From a checkpoint of a small transformer trained on Wikipedia.
Architecture: rotary positions, no biases in attention or MLP, untied embeddings.
Each number is 500 + 25 x the weight over its row's rms, rounded and kept within 0 to 999. Layers, rows and columns count from 0. Numbers have three digits each. The size before them is the row's rms in percent of the matrix's.

# layer 2 MLP down (transposed), 512x128, rms 0.204, rows 370-506, columns 0-31
085:507487440522499482525476509471486506489506491501476513496503538455509535478445517521514462468503
099:469498485505536528478566507533480517485492506518471490512516514495474481495526463501511508497511
092:521532455556521518494515454526494465467517472459520463500507513488490516466481482510471527472514
091:473512495506478470492503509496511501447485452548493480528535451459492499512509503493456449542516
105:539513498466511475540491501507531536505526497482490524480507500489492540502518503511506513504493
107:452505485510532488539519506545508467521533492459556511456488462523492510512489523508484480519483
099:493444524479467498528544473477512490477483536499484530495474554561542446522563484489481469518533
094:500532509516522475485461479529469485537511507521506504517470531517512488488524503510523475476529
096:529518479479507526504502483559485511508542528484473518530571470499526473485502456487467517505543
099:477499498475485508523498486576519458488489513523484515509487521519509520515525534489525484501492
102:500473512471480481518496485532511476487487486483501482521516510520499459485467454503483497523498
093:542521530503548477492498507502476481485521535524478489502492510465506479533483507492487491543505
096:485521568521506517492503554539495509486485477523489464524517477502517513478537540525541506511533
106:472516490536512509496519508449478503558487481485557488516500474507515550528486495526499462499508
104:483524511523516480522487494507510508488486527474555509506477538503499492452526491525522501560509
100:489482503510480533467486477508506481533499453518515527518569530503501524506540528517486483495504
101:498517506497544489461517483457472466526471505500512474478547527493485499490504524479489520463503
110:503515503503466478535503485494476543505517516488478467485441452538531471506511559551497526487466
095:485482478476505556507519529527537505481522547476477475526534533489477481521489522542475466495508
111:554489515508541496498487469526512516505513570489501474508457500527513504521504557473477504513515
099:490496508505530523513480486486557506472485481486517547529454525463509531467489528503477543499511
098:521483487486510508546489488529465459533482466489506511526517467483485496481506499511505494515455
092:507481530529494508500459496437501503495504489517484472515501519499479522499463538519497489497490
100:496483449561457490515529513471472484508470518506490514467521510483459516503515501538479479518520
084:510489477504503486511517557527534504524546459507489503493494535483514489506494518508481490505477
113:503494481501489504541494491503493520497493459521486532539532472503481469510468571529486460504457
103:462516537489522471479482504513520568546483539521490470452458467478505519486521523501495517493523
105:504494496514517486534551506468465480481545506512465503516483498528509514456527534506501488521515
097:494539521519557483530507455504509499485538481507508523470441488542490483526534477468495490516471
081:484513462494504534529463528492478522543479499475484475498462503471467536545490487543524493517506
105:520495519467494497516522475550559504531503546526479503532481473486480496513526487559476536541530
093:494503523466533477505485470518498516490540517539506499467536481479544463492536524517509531498518
102:505471495469527520468447507513491493498477475495533514529509500506519484545516505478519510536533
115:505497470474487495474520478514529490478479496478461481466502555495477497532489483507523517489487
093:510476498514510521470528485489494475502537515464499479482562517560464546527515541550477508499525
087:486515532476504454495517493520479550520521505451515484510469508490527503523532482504532474503511
103:496559497488472491486503538502506485490509507426488485504515477480510468507485510474519494492505
095:514501515496503489497484519512522478529491517514490520485493501485472495495481439536490498501469
095:459514516528484492528495511460506486521489515538472489468518520521509486485488501472520485503535
090:526540487514516474518523559496478475537474519513465485468524514544491484450494504520546495550515
133:491501497468522507489511549523523506404538518541518499498482477441466463501488488469513474509500
099:512447503518484517478458481476439535468519487466509509467490527463454517533524538513505457492512
101:518505489499504498503508503448488507534526519520477539514491449514551488506469489477480455507508
088:490489503487524500543499462481542487490498507468515477535501513490475473513549482453485522530537
106:461474503439537527466529510507481490483458523519515484514502501496454490464493515513502497480502
100:502509440490466489483508487518515511500492493486491516530503484485502530513510493520543523510487
093:526478505483506500499476513456553511500501503517492467522473469510487473502502466507492497513504
085:451511478538514497495501491584510515516516540500486511542539535510468508511497495503456474512475
094:492508464495503513499507531510492525485485512512456514455552480458475499524457493532459546490483
085:501525469523485525504496507442549555509504491505478511481543480527469486480555480464491501495482
100:521464541491496468526534512505504507522484561476506477529536463550469490482530479468519502495492
106:557533466528466527489513484476518504505539453464476446494479513476492538521449536496489510495481
089:478525499513489510517468503457514488507521477500464476517506487520495516516457504503488472483505
093:504475476506495508485501500536549492500510457559480456516535505471491487505496477509495443488558
104:516515503495522470507548471515483438489490493507517541522491523482494479486513506494504487517507
104:441481456516491476472528496491524528525517496506498514527456466531518488497501472530505490521434
099:499492525475521489554457499453506468471520465470510525496454465510497495501579487493498510482548
098:479483511501470495464547508437503455516548476452488458515484443538465478507526507509516489535484
101:502528510505497485511505510551533510481431448500503528514512519466529464495518493536515477535442
105:512485500479476505469508476482485554488486535485511509515517474518498507589537509538488549532470
101:507560570489512428462488516490493509523452554505470477533484485478491492474511504498526502540491
086:496474520460479528519455463457453499487488433494511465532460521498489519500501500461492488489507
107:486515493503494483495492476511436467476525530482459524512462475469475507517508508510485539493494
106:483462465545449501514486517507543493507491554544486472544531487454519521503465489550512519529552
127:534499509515493500505506496504490439464512564487552478511499499506527489546483507548495517496500
095:498511485512456487525496514511499471511464522499501499516494520442523516482523470458538484483507
093:525464467529533457517521491503505508510510505486511507531475531547494461509490501489487498494472
089:500476485542489476478488514557513494457457473510514483515493507466467492515459464500498528449473
107:513488515500505527513491546508526466520487470499509512513459463471512491485479485499490524481511
090:500475501523502478446521500486523511485461499504484483498539495488478505512532503543504452516507
107:473478485484489535467501461487520549488500491499482500523466539462500485508450499500478568469476
097:538479532487491479508523495496486483512450484482498491486468517495542514487508529442509504469481
109:514459523466524551508494531527463505507516489493532544504478515539459504514552520505475520508529
097:450466475497526460495521434484490506514495512493504466479511523501452479507496501485538525463522
089:504419517479503482507554509497435489512511500516518492492531514457475497476504515526495458551525
107:505530480487467501503511512500473490515516467481548544483466471527516530490485469490469480511508
096:491505522519481511505531507513493478514524525540477456460537493513498495508459539545513478484524
093:524518502526486497535518478478514474527429456506514513510461487493501493458512474514516498497496
085:506521517503492520512510486433493506472501497508472462460477497492536504497441511518465482482491
103:492519470534497531509529495494490435490484499480490505473502512487504522521532490491539567488452
098:479494458494478449521516503489519494500496505503530510528449497516487499520495479557508498539495
104:462461514518475478445465511521527485471512443482530488501488499489526494517469530475470464462520
089:483498455509510546494534478514526562528501450522516465524521512514526507469462472509496456543490
110:474482482501528500471515492495488519485495485493505507483489528490506548469480481532486504480534
103:496476511449525481525494446503516466494529525513489564504507538497475498474463479512526511515485
101:557495496528516519495524505491514480495498537569486519513519459534526478486469490496533476499507
098:510533495513504538514484511495504500494498526495510536505486542489484532546463478462493477485476
106:501459511520494477493481502508480510462535544487507481478507540487521488472544515509526506503509
110:449541499529504504544512470485502515514489507517450449502477485486442550475470520510515510487499
108:509542500535512540524513505506499496484524508456470528522488531484490488472490501519494508473491
104:541495525502489514522495490524521492483503496535493532529478519507503477490505517506431528528504
099:477530509485488492446500511530506521525508502480495519501516480532508527520511540512472416484536
092:508480501499506541498466524469491516482534485535509454495499520515486512528505543532494492550549
082:511505500514529479530513498487470516523484505482503528506504467510516517505460572506479490520460
103:492558467474503542486513514506462519503480500465514483454495482498500525509495498511472511496488
092:504477522478548498527496513494490498495453508561502563496508515434508486543514508517524504512478
099:564477476468509558500468498523470479487471456460460507545497513474482493521512467497464519511533
103:563528505513468502486503534505502541496532531481487491492517464566437486515491463476480489512520
078:487525514461495496485491491462479520499505503499567490503509526464526481500500504479506502500528
105:461479480510517510482505533508517466464537491500500476458579487556483499471516506465505517527564
092:481452487514492480494494518528477496525514491526537488472549490492474528505503516547503529505469
110:481525502499513502483486491533496463512523503482498462452545518499511516521458501467515502506521
095:489518474501520487507463484502520499545517509477428476501500544511491521488486489498515511556473
106:518496499474487533495514483503515471520512491486468526510473513523531501543540501474474508482484
106:486510514509513519509511486524496451500500474510483504467544506500532520440557503541520521532497
104:520496551499466521502564430494474479481495502537474532520502486485484539492499511490494521541498
109:518483471559451542492479497517491477489508491478517519488530499497509501490470451516547493502490
092:495532496512528548468526519491512499465480504483498540524528524485468536522547485547538453492504
107:490488525491520546480536498466531526546480513483522527432545477504519477443501502501478488479497
093:535513490533540497476533523527508472544507495500511491539504497495520508512458469496524461503484
101:476528490482515498510502471513526464471516465531506494529506518524466482466491484476474506563502
106:533523537517497483476492507502500512461552495508486530508504529488483492470514471478474500498437
094:477500563518539501502524503481500484481485510544514479467484503551500488504472511536487513526514
106:462480496498471497478531540504495484491490503500464524498507507514508521507458509495475517521518
092:512505448527507527538510506498460526494513468529482472473502482497485488555483497529522503493534
098:468488495509507511492516454520475514482509507528487522481452534499460465502471493502488501461519
095:462484493513516510467501517463489518487549493540482476518526558524474515452451498493521510530496
092:493531516506480502528515469498504423495485479496485466520491510494459465462536509484516461526526
099:487495531551516546446508476515494494506455534534494480443493529492474484493531515498492495537513
104:483445473476539516541495512504527503521530469472528513505521485512510543478472478486513500545471
097:495494506489513536485459463530468483533503523473528526470539456504510514480506508538509509501481
104:533529528494509515503478476480461492519533491496489492545520523485492528469495460463503517469484
104:491516500484459532473474527477480497477503490506481468506507464492513500484514483517521461473494
101:553520496464478554485542485507484492509492517498493534494513514490499511468546523467496519543497
104:499531538504489478415508472531520493530493466512451481485509512491492487493472469486567483485481
097:496470523518488499490454493542498447487496482496543487483504459525479546484559507509497515497470
093:515491468516496491486513516472494482466494462505481482474479526507492498518532483561508480506533
099:493509506509485472493480522473537489538503517485463522458507535535470524494536480489469519499533
102:500533475509506510514485532517485533483511499521500516476483511497537497540514519546484534500499
113:456525520508535482505532491551516480479456501498481511513517538501479508538510434514475505471510
116:512486537466466518508523501509500449515538483511536523483485477489482491477491518533519484532483
093:494522484481509518517502506492528513504534543506495464514502490500485464498520488504473501480522
107:474490499532463482496466438458463530465479503514485485473494532453494473495504488509479497513491
093:527463526543475482450515501519500540504508469475506520509524521532480551519507523443516497452518
098:519499510517479518518502517554485531529519503539512483480494468511474530486499510487518512472516
094:462501489496497493491537529510490514497485501511536522523512518532484480524500529497515530504482
089:564505546471491530495451490520488489517519458473478522494532482503443523485504537490534503487540
# layer 2 MLP gate, 512x128, rms 0.248, rows 371-507, columns 0-31
098:564460519517500513527488490479503476530458518497495538495480541512520503506502475489495508498502
087:480512472453550505466491494504485559539487525503487543509527493478522484531483491516513491485466
084:459502473503450513478495481450496487557531530473506517519518480523478525488519499513481497461573
101:511506527511505485525507501516543490436504519488498565516490488500515488486560517484490490507528
106:506521512495524464516474525479486458547479506548503531521497551516507506491520486521462506530512
095:497507502480453488449472508507432516463488524500495503465516482506502493491487507499528465511511
085:523505497496481504504500482483520496457487485492472489487478449463509512478476525497522517478529
084:544480510534517500500537514455503515498532518471499485488463484517456527496565524466498535498561
100:477500495492491489558472521493509478510515472469480521515505551517511460515538509480532514551498
097:524523523509495474474467500529492459494447535447522519463455462520506538485509500497496469482516
082:503471471491504483457517499532496501462511500464500551478541499521502474446494489545504512458509
101:501463513512503517486490511524491523516490503501525487501500496527513514485482493540480492503504
113:523539534481480515471519470449529505491495504496497508520477497517547481453508575491506475464515
110:498498506509522506474467538551479514552483511567504516481527507516483513463514505452531464508565
088:533530479492515460513546481496461501445483521526528503480508513545472520509481530480480510522505
111:525485488519486473478494530475483469518548473531474486470512506535489535513499451489476513469522
109:475551515458493460529517486512443509480487504492486479498481531511479511508480549483508510494533
103:497508504511488489502443523467498523497517513503460543444508488498491488446508444499497458496505
096:564536506471542482497517498476475472491503538494462510461498497489514474494486530470520511499525
106:526495452499526505471507520504459511512491518493474511485467507502542412529480508492459434504529
095:500504513533452492459491485504515510509517491475522513447492511507534489446509523455482515465508
086:530509469501521504449486528463508495542521478547478496437513509499473475491501516455498469473519
106:479495524496513514475486486494479443538536460447498518529505472538497502516476492502534475533515
089:498527524441540523473531481501481497557494482499509530520506504504503503511473505506472439473458
114:511546498527496514499482520505490507532492506456527504442485515510503471487509491500482514482493
102:485459493472481487487509528494517512537500547483494497482466513522531521494510508501527523512496
098:506481522490504531516516483478496527511508469527512491493473542499533447465481519511518501510485
099:502477496495521499515452479500486509489506505465522487519517514535496494485514559487497489506498
080:567504507444489458502493456487514513507477458513479503489492474497532440491481525509485534471473
093:487519509474544464468469495503486529497479533473527524490492485503433516497566527486496551506568
085:500523490496476455498509524530469496487495553472494443464503468463516491504495477511527495475507
100:529497527513537467456465528499497464511522554539571517534506520502515535482511531485482474563489
126:497490513490505509543503479472507509528514455527512462487466491486512504532527539463477520521512
087:479520509503500526543485508478455454528499520471459496454486516506565538509470547489524487514486
078:508521533464505495540504496525506505498527478464511528536550453503514451551512486474514468497467
097:517479541493564517507515502510479524496447512454507505516475506549484486487498484538554519506495
095:541445468524520480544507488521476492515527543491451529473508491494529518507531494521481507542490
089:524487487503440483506484506465508497521522514487500510492488492508521520515524497568540531536469
079:498430516512537513497476515477509485529472461469529530511517513484488518522496494469509488511503
134:468479520496503502497501524519422498489499489574489475522499483518499464483532503468474494478549
090:469508531525504474525489490480547511498508526480507538491447491492500504486495526495477503510517
102:520539519554523535502456460487523501529524476527524511495477483511509506520521481511470513514483
097:499447476471504490495461511512519519504527513504476540454511498518457524534479477508461514518504
103:490496476489522557499482492504453484525507513483470510515506471505485503475536471463501497476534
096:530475463502507481490499471517448509520485545481535487535507502505515477499498525494511501516493
086:489492468500464496493502517521490512479506495507508466454526499478480524502519491523462503528475
091:517515535452500499505462481463476469512471446504500500491439451501510496501453538477521487518529
094:494491483516510518515467497478510502522518505489498489452494488464480507523506506504495555541503
086:532509497474498515494474530578495491490438546497484524498519494496495488525532505443496504445513
098:492497474546478498539460499519509528504524469489515456489553492485520524485467536519482543489505
106:532478494496541481477486467497497484531498489503553480494504513513470501490512517489528512515519
085:533471509462480536498474511503494528518547515443528514486516486521464502501529499506469506481479
092:452508497564531494518465464473510540523479518520534491462536469476475491445505519492499507503506
114:480508478498525521496497490515500481517515490490476524483487483518450477506526481480509495495495
099:485508467494494486517544504482511494506482542468504488461483506466503489477515460501523490554499
100:491509530496471523529557480455522481501488550536524542473476518495504482503524516486529461506561
094:501472517469485460481504485488467483511494512513541499513470474510526495515531538519521506524503
102:514528488485528524495545506486490517516495470512502478488522493523526485455493516489504502510536
105:435547466465533503488493501502487531470524504514495535488487467533539472455515492479531543492513
115:511470477506497519480455493516478485479502468520491542510490482479437513493485522512496526472494
085:502496446477526515511528514505518491493507556508519491506542523505475494499485514538492508500480
112:493491473496511518461513468487452516488553482553501547468518461481472472517466538484486486509534
118:444495514503480435487506526495493510517499536516520487466457510466488509498502479498476517528525
139:555483490488498524454486513504476475475524472476526499501497515505501458494493519476482483564547
106:520461506522521523448518536435491451534527509486461503555541505521469496489523523498494469485489
085:520504524516518471508518499498518503467479511522496506495516488502501535453488526527515529464471
085:535491554469507515481479505522509503531542511503474514454509486505521488483534505519452508523509
118:528472494503512509467507468480509516514527510501484546461502520513479494504510522512480464462509
111:490528482495487531496507505464491476474480491472508505465512498491447498512461491521491460509505
107:497520507490481480426497460511471468543519488470487469482506503511542498482504531492499478482503
092:457462488508493500485506486487507480509489518497521482540502561467464465479497491515538511508519
102:510503497517537462450535483499479472481522524530450468460536491481491475472512499526446506515484
091:493464531516467532491455522500485506490505530507514510542472471466541525474517492589492504531458
075:532510519528527495497443510497515483507483518522487487538534479488457471504477483552472483508520
101:452500509503525474561494515488527468515501514482495486495514503514522487504489494510509523529522
096:511498456512497518486530505493510541508511506530469526472507463480492495516571483479484497479480
101:502491514455493500553480519524461521504473521472527490500499508532529493530502466493511469496509
087:515472491486559485487514491522505514536516497517465534471517545479540521484518526536473496526519
090:496510507535482491519505502486472499459512548516522520480473457499475471526526479518492516519526
104:544442500506502557464475440502488498543506494493488499478497523483478490510489500510491520464515
092:495504498520507489460500497449510449495519490509517482505536527529504500502540448486494518517535
090:462468483493474506464484491507455535489497463516504449513512436520493456510453454521508451508529
102:475545497510487518506507505495508501478490541494487509448476479518485501483514522496500477506488
103:494486466478466516515465528519545542524522528458512454489495509490543521532520478481495498529538
101:509489507517482453475494558478501489529494499532488473479502489515490478499483513475462512522479
094:505483537499506543517452522509512471531540486471479521492504533506460486535463495481531470518486
101:494518470505484479459486523500506549468523495529499489485521451516517476558507488509485499433543
115:470478502491483502486458453501518469526489530488453504532462511509490513473464517509483474506484
102:520520496499511477491495510494515459484475497507477506462450525466450493575491571489521557483501
115:525504530512474471434500496501493521529486458552475511473531518531494535532519471474449484501522
101:517476479554493449531492467496457537520501502497482497509551478478509501517515493502523549474495
101:511504537486502508454473495524491489505453502482469499511503521521552499503494544515497471496510
077:513524535512488527496485492480481501509516527478493471548538484525503507517569477512517463463557
103:489496469506496510560441468469481539494514513479492518533507489473497536493488514518517519502461
099:478518510555453537555519535482493504575491462478496515486491490496522513527487503519467498520494
098:514502510506477440510499538509525515496534490485481473474514517484461526531493493477472516470531
113:485497489502515576483507509509485528523534515533476497445485493514523491530530481478495479517551
076:485478478544472497529512521503506486513486489486522501452517496481526499521514501495485476462517
120:484513502495505501508510491517510531537507520450515496490513537491513459525495531489485505480457
091:489472481494536441467510482493461482481498508517506504490531487483506475526521475494428484475538
109:456500496447442535498504458456509524502507482526491522472491471460533458467533471466503480540534
096:494490503489480477495515514534485499485524526507473528495484553473540490487502520519479485504479
112:516504478501481485497502491509468527519517498537501468519495489483531505512529474498467474577537
109:491459489510511509518467541462492446515538514519471472478500487541494496569502473477483495499478
098:470512503502518472450478524500519501497524486516461534487496521523496476523529534490510493492515
105:500482511507517529531542479500513486523506443526514456498499500478501478514519546494492520551496
091:518482495487527486495492499492483473511539450477473477475502485501513457540520545452497513475500
108:493467505504524452492499470565464498476527496553530507519500502564470457530512531507541470504513
095:495497503531462473503498493436511482477507479503487513534539525493472470476484465577521491456521
105:524487527493551508486501509524465538509479495537497501510490505494507504475519508454471488499508
118:464479491467480507506533508498488478518508489432508491499501521520525462517488549507521489498525
093:497511464476500500450458478526513477440539529500498524436467517505476490545533503472474496524521
100:504511461440507489453545521518549530478502522479496521475531483499502532503518532481489537517480
092:525521506514529514483525479505463476512495488469476492486462526512502463436496531491506524534498
096:492504481491500494485496503488510505516508495497472519515543522493496484499477523514470474524448
093:461528481511512484509498527569495533485505498501480471496495545537489564475502485453479466471516
094:454498552483510515494503482495461507457526490517476561530488497510501468524490515489481504503519
106:526496510501528501517489532506487473521493522508529507475445539497512499462533488459508425517488
104:470505480503512545503525497485511509465499506530466518465462521481515504537533495529494503476512
089:516480527528540518498506482480508523493531473508509437486482488502511488435496517503502505514495
107:477516520491515535475476486522521497491516532512507520494416500476468479477509480495531504510507
094:513485529532505483537557497529541485467524523544515512510491497474537511480485466487492485514528
098:470491499503506506506506522533525534475510531494471486507501548502493490517490503488489461499563
104:523521502546575534559481506532486473520512518532475530471520477524488450511533462508486488477498
095:498499460536549521502455534489509498536489487553509536519509467497503466523464525512523511483519
084:535460520489495514499508495520433467485489495476508497471460506475509480501496510543492489493498
092:490510493502508505479496526517520477505499517489501499478515516492474492511507453499478459491481
095:459493472523539488485479455477476540511534517506485487480464503462520523522513498529513540492482
115:470493534539562513496501528511458495510472479510455493451531518475506462497478506507477487508462
119:504443500489539536464467496492464526505541536460515540495531480495509481491478511493503503528505
090:524503488513514489500462489464527462536478498532509527527484504503520487527488485500490510492530
134:468546517480501509512501509477470519508500544499488536483489491482491484507489465509522442473543
088:461501485449501532477482473470483460509481522523476501503537514501502467521515483544523496483486
093:516451505501465503489506524511523518483517506507502521564502505499511459477540473475445496503496
096:522526468566521520512495504526494488491473489534484495491480539466541472500513508528527519499500
091:548497482492510503477492484541496511520491492499527468502512492503501493495498553464485542520536
110:442470504524493514501487505525484527541506496479497477486490489514475506489522527506500511499518
# layer 2 MLP up, 512x128, rms 0.241, rows 371-507, columns 0-31
097:523482517471488485497508508488507484530481498509468481511510469478521503492492499500497460453480
090:523500451527514489533479485498531501465523491487488527486438510515453528511530448515451509474485
087:469523483507475499500494464443484520526510520478508520525517488496489520482556488532509525472576
101:511487513497482524542440474556517472471508528498528516497531469486533480510509509499507551488487
105:542515475544510477530491522565487519522513565541458495508543535505478471487512542520469468471548
095:519459481499518528500541488519496475533484513495510492506481508528532457497533505450471497447519
087:520507508539476482509487499515529534491479495525495520468500479464487474515532511499510509512484
086:462504426477539482513461544472494460510491507499476520488537477486488491517495469491481490542494
100:433485512488465528534481503533516490483514467514505512531496558506488445490521491526510496537517
096:509519519494475493505479472544514481523467533456515530489487487530505514533542482526522446477527
086:517476515495524524490506482449466499493513514562492505505489513501489534529530541457489483532491
103:528493502492499506530506466532485522426526497503471497486519475486494457490521523494498511494528
118:451485433480551517504497487541505546489509495454527466475481480520567532484473500482512473487468
108:508489540503501491479493461549493467508432486505492481487508528525525532463492511489518453498563
093:477493500539503538475497508509511499541515513507474511504498508537498454533504491481532472460514
116:527489489512499481466503505492478518502506468497483534527515476522501471510472477524509493521499
111:514488515535497554467453425491476527499498536516501509475512505494537481484547472484464519517468
102:473464477466492474509483479462491487521512494498542488549483483510500517510481488515493513543492
094:546510496486530493505479466472515495527496516454494490497485480484482488479505555451493516487520
103:494476513506507510533510519524477528524484512473467485523459548499514449469468513474488444514474
093:525497496467517452505501502504489508482498499475508497548521488554482550509505505502513489528505
086:502454514500511442458476541434519525520515514499470520460507481471431527479457495461474503474507
095:520509493514490502479495479497476493531470517487493486494520570519489482511522501536527518532475
095:481512594497512516489523510536448505495487506527498516493524513487509495508514513437489484498521
109:472493513472474506488528486466465542483498499472510505561457521508504495458497481497477494483501
104:484540517512482533460479503552536524501498498495503488461474491488498486455506536489489546542489
105:508485551498479464476541445517450509512546520511534494478495438505529481488513501493520453503524
094:505480510493460477487528521539494450523520463520465466452484494444482485512536459532487541490531
078:430488501551493553543508535525482477504538510472504491501526532476482548504502474501505472505531
095:505517497488539501456465513512541506496475550483507521503510497482425524530566536460467501499556
088:447480506525487494526457499489477529472503510514529514479483473474468472505510509454490482515475
091:507481464521483500486472541495490465529519522500543524493510530542530513493512490482506448494506
111:538501513476531508487475483529503504490444496454478499501454492513464454525450510452485465460476
085:507483481466493462512488474503490490546498507474514462492530472500493558479459512531494509516515
077:486514520494471506485488484518453538500527542498527485503503510493481467508518486517529512502505
104:492500493525469499532499500491503483454527472530515483509489472477501510504489538475469457516506
095:510492527539500509472507550516474458480501528504487489488470508509502516473542469538474484509500
089:459523496453475520505507504521504484469484490487507510494464513447500477504496542446465495502561
084:489540458483475499498542485490477510494533493539491468514498496532523478472501501515489498479464
133:479517521452474511473547524516500504502501485511499536506558501524533492471499500486490510488517
091:470497470487491499532489559460471480520527507530504485517580483465472518509520450527486514478468
101:457509485499493522502497506495499509531508491504493521516503462517470478520513476463485518462492
094:466519498493507475490528500493496551498509462521518526527498514444477458461527496487507506490509
103:533454490500495527473496532535467439494511563480473514532537508528501487442490475517538517483489
099:475508528540548496495527464515505527528535485477469500516492504490468529514536514538525493544510
096:487467478477509516520517542525497488531445520489556491484520529495497545477514503520520485516455
097:488533491537500518495543497486510527512519559506469510507545554490533492444546503516489462495478
083:478533489461461490487473544525512529520522500548483505522537476479499497509474490494521488497426
091:470510448477469505531487506487508480476509503508526539482511439545494536516486490481484478469476
100:514496521490529521474550498475496467487458548521512552518477514495481499528518486500508475537489
107:495521497492467525537519514504494511487526506510462496486500507464518506530501513494498487465502
087:500520491511484483580514509523533449509485500502489447538477510452489520531497513470531528530518
090:447528505555461489506549513465534511524511500538507517499488535493494524542530491515479483478512
117:478513507485496505485520472515485488484508499522454510495480460503463476517543481499487476502499
104:528477487497556501504468552506502515503519506549509502512525500538489527522495531478485508433485
098:515503540502472523527544516512509554485548510512506524501515491480498472551532472483495483482522
089:503490505454483482473498529494502519508525474485468489550558497482500491493449515494503487498462
103:521521495492530495522522483543503508481473477501484486533540519494525475499511451501511477457458
104:502506511473480509480476520503500540531509553514504530487470468465518482535513538512482491521468
109:489510503480506461509501488487546509515479474467479480513471493518502498497548494503483534502566
081:492482511485492491445436468539447501542481487549508447534508529525510483488514471503519493478523
116:495495542485452508488547500497483490488522491530484475529490530493556477486511508531484524546491
114:460505523482483488481522507508492517483532514523520508472485520453503524491452472488440509526483
130:522512508525511490499518519489528505473558493480502503487469471512510458548475493554467556501496
102:508482476499532510511515507464498457492500473478450493548520458516494516508490496526522512485483
088:545480468482523473524512528515505498495518533517491521503491536502461504487530528471476480514527
089:535496534517479455528540539489503459488516525481525525501481537469478538484533506546484540469460
115:495520513540504536501463507514504490515493508550506519524497489485533513547502441489509518478459
103:490538490508505530505502499456496463485465486468505477503525508507449516518456509524498476500522
110:481490494508545492533498480465521485521480496479490498526530511487490516511432525518467544530514
089:502512519478516444520473551516466550491505483524504514487497536533545485497503532468509506529473
096:525476492503528483493475529531499535499496551547468536537505498510450464486485487487488545509511
085:540495511523475520489508513487484518516474544454508502528520508486523477476523475464457533514490
086:447487503494451534495492494443473493472484490533517525487491513486530495522515479492474499523505
105:508517491500493569535471541489514495525482518488463495501443499444516489481533514509474530475480
092:502475512480529482494511458447492469479485505449504494506478519530523486465504518516522499523494
105:508492521466473501499509524461460496500497506462476562513487535497539484514462479477524478504496
079:488498481500510552515514527489514468490515513516527530494493549487553482508500464455521489503469
089:495491458512543515496489476456520479533504487517506530469541532495509486498515451523524491503494
098:474566512499478478529492561516526516455533500511517486475506470528482525462518504447482525539497
096:524446522492516488479453483483481508529483503491504478520515522510510463494555496501517472494553
090:487514471505492506491518515482501526520475467525512492516544491509467535478517482528452456495480
106:549469505515521488494494497495471520521527449523488488509544503509539487498480482566507541487470
104:495507494478513511535519471503486531498510486536504527503514544482480483557485476475520487483458
099:486498467454523519506494529520507499509502489505462472522522553505524498570475515480534484451500
094:487470473484510536540494507464502508452520490532488544498504497493453466522506493458512455505475
102:493507460523465458495461534515497521520538527503488507480508512495511493515517545541509490438575
114:502493515470501512556458457487496454537499535483508503473486519488487547472488515500516533550467
100:513500496489505460490509525476522477498474497479481545496464505474450478585510529529473532478520
112:446471506471477508584489502466498503487521476510540490487494499498503504500510514505515543507505
100:511494514466500536489496496493523477462506490475533482466443513505478512544479493502473508510524
098:546522519515545496480454503487449508500505476509491450504490480491458549534507480476474460488538
077:488470490504499497481494489555515508509498475517487472448500532530474508484458524462484505549487
103:548502502518488462484527520524494488461486467485518469493519511513499485488514507512525464501495
104:489481497498499550540501498507561473494494483441476492488501529494492542488454492524466510565468
099:486476503515567468499506476512486447528481460528513493506466502487522520501469492477504516542484
114:472478506544465504490473501474501540503554511499545494506471485443538508535516507504503507498523
078:521509518431531498481486483493478490509522515506491470528536545496484507500456516483508502499520
115:465458518520478506503484492519484518486565458495533519519516491524500530496473468501484509506478
088:479478475507504484508577513538480486480487465541473519491546516487460467478503540543471485476518
110:507507544516488494519510531523472567483499547490526497543468501497482504507502498509483532499511
101:460507500494480510518486480491510498520489499494511513494485477449509516488570509475488516549518
111:499504463551488460540470484511536514541514495501508480487470505491491435524540505498481495505535
114:515495513497533490524486541459511473488502504517457486482483482510481466508482520485464478478496
100:523514530508459509507532487509480524500471469491533497495534461503482493472479486494474505490524
101:485491539518497511523522448507514505532497472512494480531515523512472513528505473517514541538511
085:485523488458520519539522491490524480522475481492500509515505478529500500546509556502491519461531
113:487475518482498530471490494488496474576515507492455490484526480505536505492517482516501504521496
098:509533452466480459487479468500514512504485509528516537493518488507532516483517543474504529520519
107:472522462473483480547503490432467478484500472531522497518566513525491506461500472469509526549485
112:500528480554527503478502484495455518496489512543491513508513476480480533519507467486447498523482
089:503506509532537546521515494500521482524521514529490487487492482446514472455524524511497490480461
105:507506491475525489489510512462487537507504499499514506518476487474491486500519521529483535495497
098:513486475526473509533529523484488512497522472466544529508480496492463454548555482475479458476510
097:507495465482487508549484515472489515472514481498563498486469462497536530499541460469523532483520
084:414506457492490515518495515552505511474509499503497483475517531511493533504516506480484479482520
092:566511494477470527493493463503490460559528516470528464532505482473522522514512502514515489503505
107:531493516510569511519494544532462489486494525522500480461519485497466502480515486462505446492515
103:487518476505541465539532496502504496513510500487495487509488520516456529478486519515535507532453
093:475517469521537477532504543514498537461485474454489492516568509505480507512508489533480517509459
103:472509512523481539516486534489491490488506445522496478497527491520477445527504505531521506480500
093:508480544553492493528509505508511497457516498561502486455514487480498498468488479502502530455464
107:493498489552509490527507496479486495530475465497527502501458474564476525487508505510507497529452
102:473495521508501505465472480543492523521487534469559497474514472505484490502503461485545500530479
097:516504451509529507493483542507516517534458501508519506544492498519506491506481518501518505522541
089:550475523484502485485515494490457462498472491494492509484502531462501462507516517558505478523506
092:482543501480523481512467525512501439519515496486528479489476471506498496456469482513508496460488
097:546515500480495504514514543497507448484499472512504542545545483523494518477466493492487480478495
118:474497519507573534507495514516440483469467479520482484495505499474500512517483516488486457464495
110:509495503509490503500529510500495507476538460530474479533486485519515543516499509528487504480471
096:496518508523532513509499497502479509449539513523491464446497477475519482494492511499533520491509
130:483560520502507496502495501494472526495473517501538521489476512470457503480504472507514511493535
095:511490527521489496510466516501487527460535491497462503503431461491502535491494506459472559528498
091:479495467525492518507517512515496521483501483532493524545515480548517497489543483478464464503509
092:508478499516538510514477509488458509507458526532502486504471577509504521496490510491508500534503
089:518460473507480534490439516542483495501494489487517474534495516523526514515505490551498526523525
105:469470541520499506514482496503499492532519502500515491496467488508460482505529517487495508473508